config.yaml
num_hidden_layers: 17
hidden_size: 128
num_attention_heads: 4
num_key_value_heads: 4
head_dim: 32
intermediate_size: 1024
vocab_size: 8192
hidden_act: "gelu"
norm: "layernorm"
norm_place: "pre"
norm_eps: 1e-05
positions: "rope"
rope_theta: 2470.0
rope_fraction: 0.25
qk_norm: false
attn_scale: 0.177
bias: "all"
tie_word_embeddings: false
parallel_block: true
init: "uniform"
init_std_qkv: 0.0258
init_std_o: 0.0258
init_std_up: 0.0258
init_std_down: 0.0
optimizer: "adamw"
learning_rate: 0.00202
beta1: 0.9
beta2: 0.98
weight_decay: 0.072
lr_head: 0.0105
warmup_steps: 243
schedule: "cos"
final_lr_fraction: 0.03
batch_tokens: 32768
max_seq_len: 768
doc_mask: true
train_tokens: 260300000
max_steps: 7944
dataset: "wikipedia_en"
Each number is 500 + 50 x the weight over its row's rms, rounded and kept within 0 to 999. Layers, rows and columns count from 0. Numbers have three digits each. The size before them is the row's rms in percent of the matrix's.

# layer 12 MLP down (transposed), 1024x128, rms 0.0523, rows 357-382, columns 0-127
008:517547533516468534482465425572492507589475542540523548470624566530505501540566587562440503471523592467466525471584485515545463580487586517475499527447619464514546460527530527504496523501470487505484465603513554532538496461607552467464457509482492490496458675487558546459510518462397541539478440507377516468533493430509414524515436610559527419541465531453552454492484534549541527533433
008:448483437497443540530459512469527471516419457475493577518408473449487545568456444568504497483581438453490513468445453518520511471516462475495434441505482502463437447548459453491467417466536508536462472472481403459559546530434422583505498538417508515540525274433449541582499483518457569505472562519497578508528375568468417397462550462519463477459429516552445451468508475481456476502517
162:459451528539506505532444487499543465482494429521542421577391427514507376497500564568456591477530535481510429574497510494484587631598524441494536484471362568513498501495432513499466520438412532555579468543469451464471524595501470529473500483511503559500544439413478501546503542510467495483448481455567482540523478481473511421590475406483458553387541486498518578494468618547510508495559
156:479514463423522530510424521553509479431520576519471438483452434510424455548432470518521537521442502387519552503534557431506459510563465465532470442513482550584490509432484599499442520469553423493493556555428488499438541527530475532604501540503511513568453593498435478534431448439450559537474481547510496416539437364626490493512530507558403501525493511522519520520490620593588557507579
009:505497505552506466481556510513423534570413496436481507502636551460505475556444525514517482479453533612500527479446542495500572488510543494563482484492408514582505445546550460501484504538627482516463537588469580460512461549500535485491480462554421527507442500487523538450435502520552518586535537422350445593540392479570414558529504609476637503459491491513477552491562533547510474527547
008:490578507538497495520534535561526438585575478527493478429658541523546510488581576464473452492551595468477542490568541455561469553468531544494524544495456477522551504534535451516496531555519513457531539545504537569499478496593535448417520580481446556551483566524508608470446556523420475526479486449422451445544479611454495583608469634471557523525480544474587479510452586527568514529535
009:493526488573505442405517524466469492451571455504487471510456426543449520502442401465522512526514463581535486507495506586507478453506428479548490502534386481454471528474505487485554472534470580501506444422464412475484525481470504479509517479478494587561559288484504505560442461448617415461453563499668482505488526608524598494470552575467463537504575509501463448481478520492478498483460
007:517501525508430484480547548519524524505437507568563491538424441467502577557450560544484448471557432516481456484451477544494424521477479499561516430563528506488464508523527555535517506512459514453459531455583469545528554520430485617544491605331464607576556532437587520614493528507439513493502497548601570577486519467444536399460558549524444491474461554564499439463447489548414539455536
007:410518491473449563654494409614496446531529539422392543554404463506499537488509513519467480483568521480539542580474468422550446497525522546471517483466390508509541516448463455493459484443526537443498600548483417562564529472518500449498452521567552450471477545505424533503517514538453502468533447525576490448547480512496460472598451397536478445479400538421560584561499534497545472551581
009:523516469545503496451486553517477524410518511515517491481421436533456585487488459469473467517551421454515437462460520582514414471493425497489488506548419464373446508514464524495486442502471571488485480432503450488560576499493495520526519530469559494594506263445544514611530470473533391443468569520606513543451508567449601423453523568493429525521539503504495430476484471492492526520505
098:526529566519568477496482510467487559486562479468490497499411398454435493464466537595471575534463492486463565553505479437588437506502479440457472512442429525433470505542453541597534395457510497583527480515439458599555475567427412529622505525540484449549563403528537550422504558439558487490423471465460499499536544470430430473562541555585453553450510546457493578477419528519497552445535
006:496574452485488404515464451467550485530611549500545463433640433471470507537543490506454484428539522480540592473607509547542471530518438489551489479479493458484516495464511526553531447531420568444477468525528465506483495448499428549433465545438454593534464667485506531506495563562462477539515481549621455435468467527434569567482491605498528472503496552460566386520458558543575500487467
008:481460437523510505512456533489511507447565551552529538533453481505458530536485428471540483526537437555576482544500449555588551465491460475602495528545445511394458529537509524474537475509516513560491404427463383490487559514469487542517579477480544553577535296460440490624498481535581494479543554555629512563452508607567538507444553559468504585487532561517452504541482488491475476505501
156:408550511567513554478400554590452463478483490447617582537516525501513494492454583474463492545533501578456534563518529499475524464505487410465505463456512559544447434550448457463409503443583455417561595499506529526453593478462339496449483509569518429449538495523534457462497500525593455589485577533520468406452529480497567451585459506510547478477426540498460531556547479524439501493550
007:460459519613555483430545557480512529562517446471426501476591514482474487485474480555594484478475533626519550517473482470519589462453543458520511480481321562559515499503463448518497494541578539504546474457447514457475455546565545481499546497633441542524480411527536591458428448484652481514507586466517456506566459588559473586555558579442518512522488506487484505531506541495492462525477
007:418507515496462580565521524561549426584460436477438533543532532516550440556476471470558470536497504593527514529461447409550535463530536515491469443536487530660551490483562371499580568510523517598529560498467414477465523489501521499512501588523496490397562441530505519433447476489429487518487454432393489475572512622557413517545516446446467561461471435472494539509489556514470550490570
007:489582501444444497624493567512451488502486561482544508499639533483454481557506525468452522483486560492562506510521548502529551646556573531484436456462519498503521521469505523510456503527574527455484568623454597496568501444553435461521561463485506482501420668504473579470534545550426529542552469531486472422540516512546550498551476466532580390515378485496589493528488505519527458487529
007:463467472436449485616465420555525446499477583453402571480474528447463527483527556538472473379519494479437574514471391439548470519487570516468493545416458508508555453470487453498413447409522492499491492499517475478579492525553487466526426505537553484461498504478413543396475504500457564530471472518422507472538364450453435518611386537506491395488468473465486481490474474484636479477505
176:424426520465487506574479516483419457477498428458460511481483570557508437581546475407547452381419525537567482504544507445424458451492515465423525497453543579505481522600595499508449562494492436399548497476465490566460541542492404527531415586518510566542470439485589492462513462538507441575525569522464547588468416489424586526455557531521538578462471480480448520553561504534555450489520
007:512539546431440548608584494555482472471573583516453528520510491596535547557568548515433482498569537441558438550544576465509441561524535540545546546518442529437513526541554589470527569488510585471438513514541530565562539524553483464466457463469543471483502444532495460533578545534536492567581487585622461440557522526565467453599442562550479462519398506471583527498540508506595423530529
008:525548454465459529556473488575493451526549545490452499537456466512468508517492519539483514467559531497498542479560517491643476515510492529487483543525366510471538535486579451554514542519521547503453501494497502463612568528506544483537500547479571540550506333465493561567546475493520441517527456503707494512579454608488539515513450593532472479473489547480530539566510560429614485579584
008:459447538508485507540481493511426457550355453480473540492491525457492422510501491543480534468436533547455513509448428488480540472490528498480483506518430508589515480517482455461465551488562405514447456528494435450464486550474549454488465408566424508442493457495497483465493485457519580545497522399301494577529450425619356538518489469467560519500475469507421596475633519520515468489513
006:506540554524499483476521505459563519559509539591561503523355420449498521497549456520527552459490508529457536506512394548491445462486444485459513492589490517535497510485590481507534449494475501507554536464492469526465520500459483539596565661529449572521564543495579536553525525492570462503413581441652603576472549533486554482450566469516392572545519523542505397473520537443506554480513
012:539566475482453498486490506497522536398543520511561512516396492525522588487532483511444489499508413492487419460509485579453428454517491497553488544571585443481439497584559539453524448433432564539449393503536389487515553540411446563487475506387558496504571398465576471608461543484525502495460504572522547538420523442424528442454504559536439526486579459548485410428489437520520537467471
204:444449505525453540500518498502494516499492438430529504484441525506502469513451479356537479488479525506567497464522512437553494492494554487452471483479667529509436456507525503470503517516543456495443534445638521466455485500544477433511479517510544549487415761563515550496522481520589515504559541565414532476504544497478393557466510529480468442524495468472458504529602431533551440540513
009:469471487457480553565477498537465425474495592487426535587473490475430520472506470508497523485512506520516471550492461447583510447480518545504496552542340507472474530503512450442480518505575491538453503480476469457568533533495521428541585417565581443520514244485403489541536454490546502551535511518603479538507470546591461495498479580491471509448464476512504581535517500420534470531592
# layer 12 MLP up, 1024x128, rms 0.059, rows 358-382, columns 0-127
008:519437578568546485489512431489408503478643644484473490544554498513531381496490467444554509468487548601518546540497536436527506498467513482470585502463560553470533524530477546492530617503522429461564468519572525542463480480515596509479457532564516493513487601516602488417497428459563587430496509517477509489522512406565533582508484604490553506526572477443446506536526542564535461430526
151:477498515529517475548510511547468473437495556542517540468476546591508480528400565443531519582520449550547462387511467533528430538448563596474510507539477529489530527468558591426421475455523526468474537452453505482542441389419496603412505522552516482502397562504510591454539516482506515626429513490451405541479533505546476484346539528468440560543432544517469480417463543439509539489476
162:449449450536565452517504551487487562478409490589481545483538528472497555496643528465459508490590554489514409439523512533411464440424507402532434622469494457473552562457500456504582464583481531546521505453488477510488487520496570507464451511519429495476522488518498522473605484531545595429580585437491403451560508476403497480479429524494447465457522512573470522493555386438433545449483
011:517491462440552489546582573484554514480563508574476413506455445521560535534547570537462504527561508417503444442546439490493440457499483467500577569484430430513557545469490561567540416487417529494548479541451439493506478562483442524524545504511467504508616479508517473557514474449440539494462367476614508483553516479446649506496559410523418553554501485419514507445505508495428572378502
008:540491524410553452555491507519599455428444476517540543522444443488478451481470503542494544538477521589510514537487450536446491506514507478552436509523376517533520479546448535529520407505447532495415455533598526498487498511511402526524539417519517482415525421523510346590522464452605488483578484583612515545464588467591572521414612412497486451539504493526496483486435492505478505515565
013:411431529498459548557506437517450486504480500419516593486505544507514414477475455457508466495461460535483515561539475502558546477529504488450507457486548570493479495479418454464442614466467417391441565459572535499543492511563515474532507457415574488464417568534464486444557505490494494511473464409336572521461504463458392463520399553499596476447457549510487501532534394561591444521538
014:452470471543475545453482403480417429468515491375398529445511493436498436430481405443479475512459458474469523466476499435480564448451494490423530455463475487428432479477447464405466541453537456491495462453464500468462529498544581462453470439490514413477389458493410451381485467429505478458484464459402498461502489427543372460440455515432457432471465444408435520532522454506533448468498
009:604488539518565450426490565467570524480530545563609434457566550449514543590486520474550541526488521484508500516440613544402517530497517511575460530588491521421442507605603460501533432508564487543548411527448532501488468467485502488507542534543466589539436460430534503561464418522507517516521533599474448470462506488453603533466537517548484610550519538586522471483436565539392487503501
012:483472532535421532493533415485460484525500507429458553508542527466504421506514473435531466480434466587530575547500504528606590472510504505440507437512616549507479497500484480447505639471549454446505548449506556549472511509570590466551489494499552530466439637529493506398536499502508513514481484411395558497481529493527339458517436592507559477468535529514502535616540464587499433545500
113:480468503394441570510444499515446592458460481545464565373597439474526429531487463490514471535524491535505485530427592480468456532518550592598509572535446517498505392438569397474507456515506536497575499415474568492471439505443406507515554451560502457473527472495421516481526429510494551440478501533544485541488521454563478482561543536537457548547584485506415476497594382548524465408523
011:516500574556613544510470536537553507498459502503532597519521579576537522529514603504479523585529495623559532568463502561599560520517550544543469487559512577601536526547449479492467573541527512527528549511588528505538504492544560525538535488514588483486510454586479469580608498477642514511481545498519589594470570529553468538526541551488570551514525489558592515521584485512526509513591
010:468496583537516524523519487513458510504461515375436488558576530558518442519487512497455499534483475580479547533483566514567516549508485479478465459491561558554547528453456486495485623502501389429492579506547503506528441462501561476522466513516546487498446639518580563374553468480538524497435492436337560530533477461389439472587451549525574415464516511529578492500542478555550416506516
160:548515462492439540393510548495433551438565564465548486498530467557461441531437461550462494530573484466551549557446519602528460528382448559507481482586448539554469489412486595433475467535429496493530485535529440384476484498471523580583470506543524489496538498456421529512468499543500539448495469447504412591446472565643536516573496489531473535550444522486483458386544482455455595448504
008:503479528443533546585557460579494506399499507582556522534413451521583522449446445480458519541533523520494457557557461573435402526507515481541536578430517509472523543546453567521509458464406429455480528552572505476520497534496383541507576474421533523510554444534529447564508467468454488501492508464425571526544546469410597489481475454523671496525462556474474529417485432546573462497581
011:555520558460588473522529549530559584470590596580607540517541479500525508469501465542584537536481547469504448487585525544458472577496474541589583566523395552430507520574489571567498411525443534463471451617532527496534465472445507511461584494530552502564515535466553496577507490515540544543593571579540512522505500499505664557537525500508594502550483552535511445477479486521546550506505
010:585524509475573456473493551509570434506504505549516434468506476508480530449525588470459468469543506537500480481430460506482440454449511514540482521508385478470505503490549439485505370492422582572490422470426521532400491492465440545505458549607426510490497376454510445560474513529505445477493406538490479534481444470457518500459575435485390669532571460512589472458475554474405539491456
011:565530489485542432440452567419579483435545481583557354488493461502485539532458546528490514508504500411502468505413550503378422479486488473554469534506495456489455506562511534488541410555548475500538404532398446473438431463472467500454541493534359528535490437475532450572502443478453523458501536523597421446460576490470548556475572471522482581531496484525485496481461578456366489469514
168:466497382545487461442495510544427465493533568464514538523528491441471559465486502484498577449549499467457587571489455533452474583422563446445428534533482530503554605479480657444547464476434542508534486512483514388460483476487561492562444494515535611466500497435414579540517550523519545465528475505495444459577485578503509533543562513425453558508514503580508422488436469361464580470506
010:533507431554544462502456554427593513557518484514525404474525496380508521555468536481511497493473558479538482413398515522482495486481487505522448456497412497456454482503497429484534390524468461531568475493402465467414432482453514445561488468576330557502487461442459530492419447479454503465452427517436415509529464478406505506461553451494438594522565450552509443530481523499389550576450
009:557498545454577500512503567492567568499575569479535515533606536512537551558473584486502467572446454571565501567401561569471483504545520534571486474588435584446463526569516487499563510495549448404559510508486428481418420462563577488495535491526444554438536523537546445498528542502532584471468537547403495409503563459468428532546521542549543591510525510583525464490497504559384434530491
012:529520464466517469490524589513539590475597505498481441561489472486535534539494546573538496504543535393494452438513502491432383510485463461554533557434399456508539513461535569558538420539432554474534452564405433499495482515459408550469516539511463520509566487448509545525448467488417512482507453500618433434590494503421675568513508423512420484534521500490445482423482503449455536442505
010:455502540548494557532474431552456508458508443433504636449523532578515408438480435501546489542463430553510510573553585484548585518467521530523572471453536549524518500505450526453479673506540504449441525498565513521521533472585588519423489454392575468451454487513462464472527484507544477518542587508475502503457532484573412529472429594442618453464419505499496534508548439501583475517514
016:468510457585462502482474483463521469547491501490477531512585512487510480549540529448558462443480524505559556462464530457598607516493508490393534404497504520543538471416431511443452621517573466461588518470480497530497505474550668448508522460519461502491467483495437536395598449501505547491463480411466507557525474509583352532487464586452573467480485476513448467614581545528538514523542
188:594544429470450456538447514531458529480497545507454617512476515513591483494582436525510570456438578481451526470424538569485489476573546524469441619533499495453583580483570533468449448518525415587447470473550492552533436391495583578512503524477567509453578552483431509507513528428502516456569449448508497565566412478516445457556544472485492437535448489606437448486546508436490512442459
011:550483542449501472496523544474544564520567489485479418502577490478543491546462564488494499518494492468514494497444566511450433516531461480525451493521464540419506502492571520518529471492422407472500489527414433528459391469462459502479472540541379576475524571422613561453479474543432520484477453544387426398543489444325545517540509459583491554487507527521516436469423549508385442498416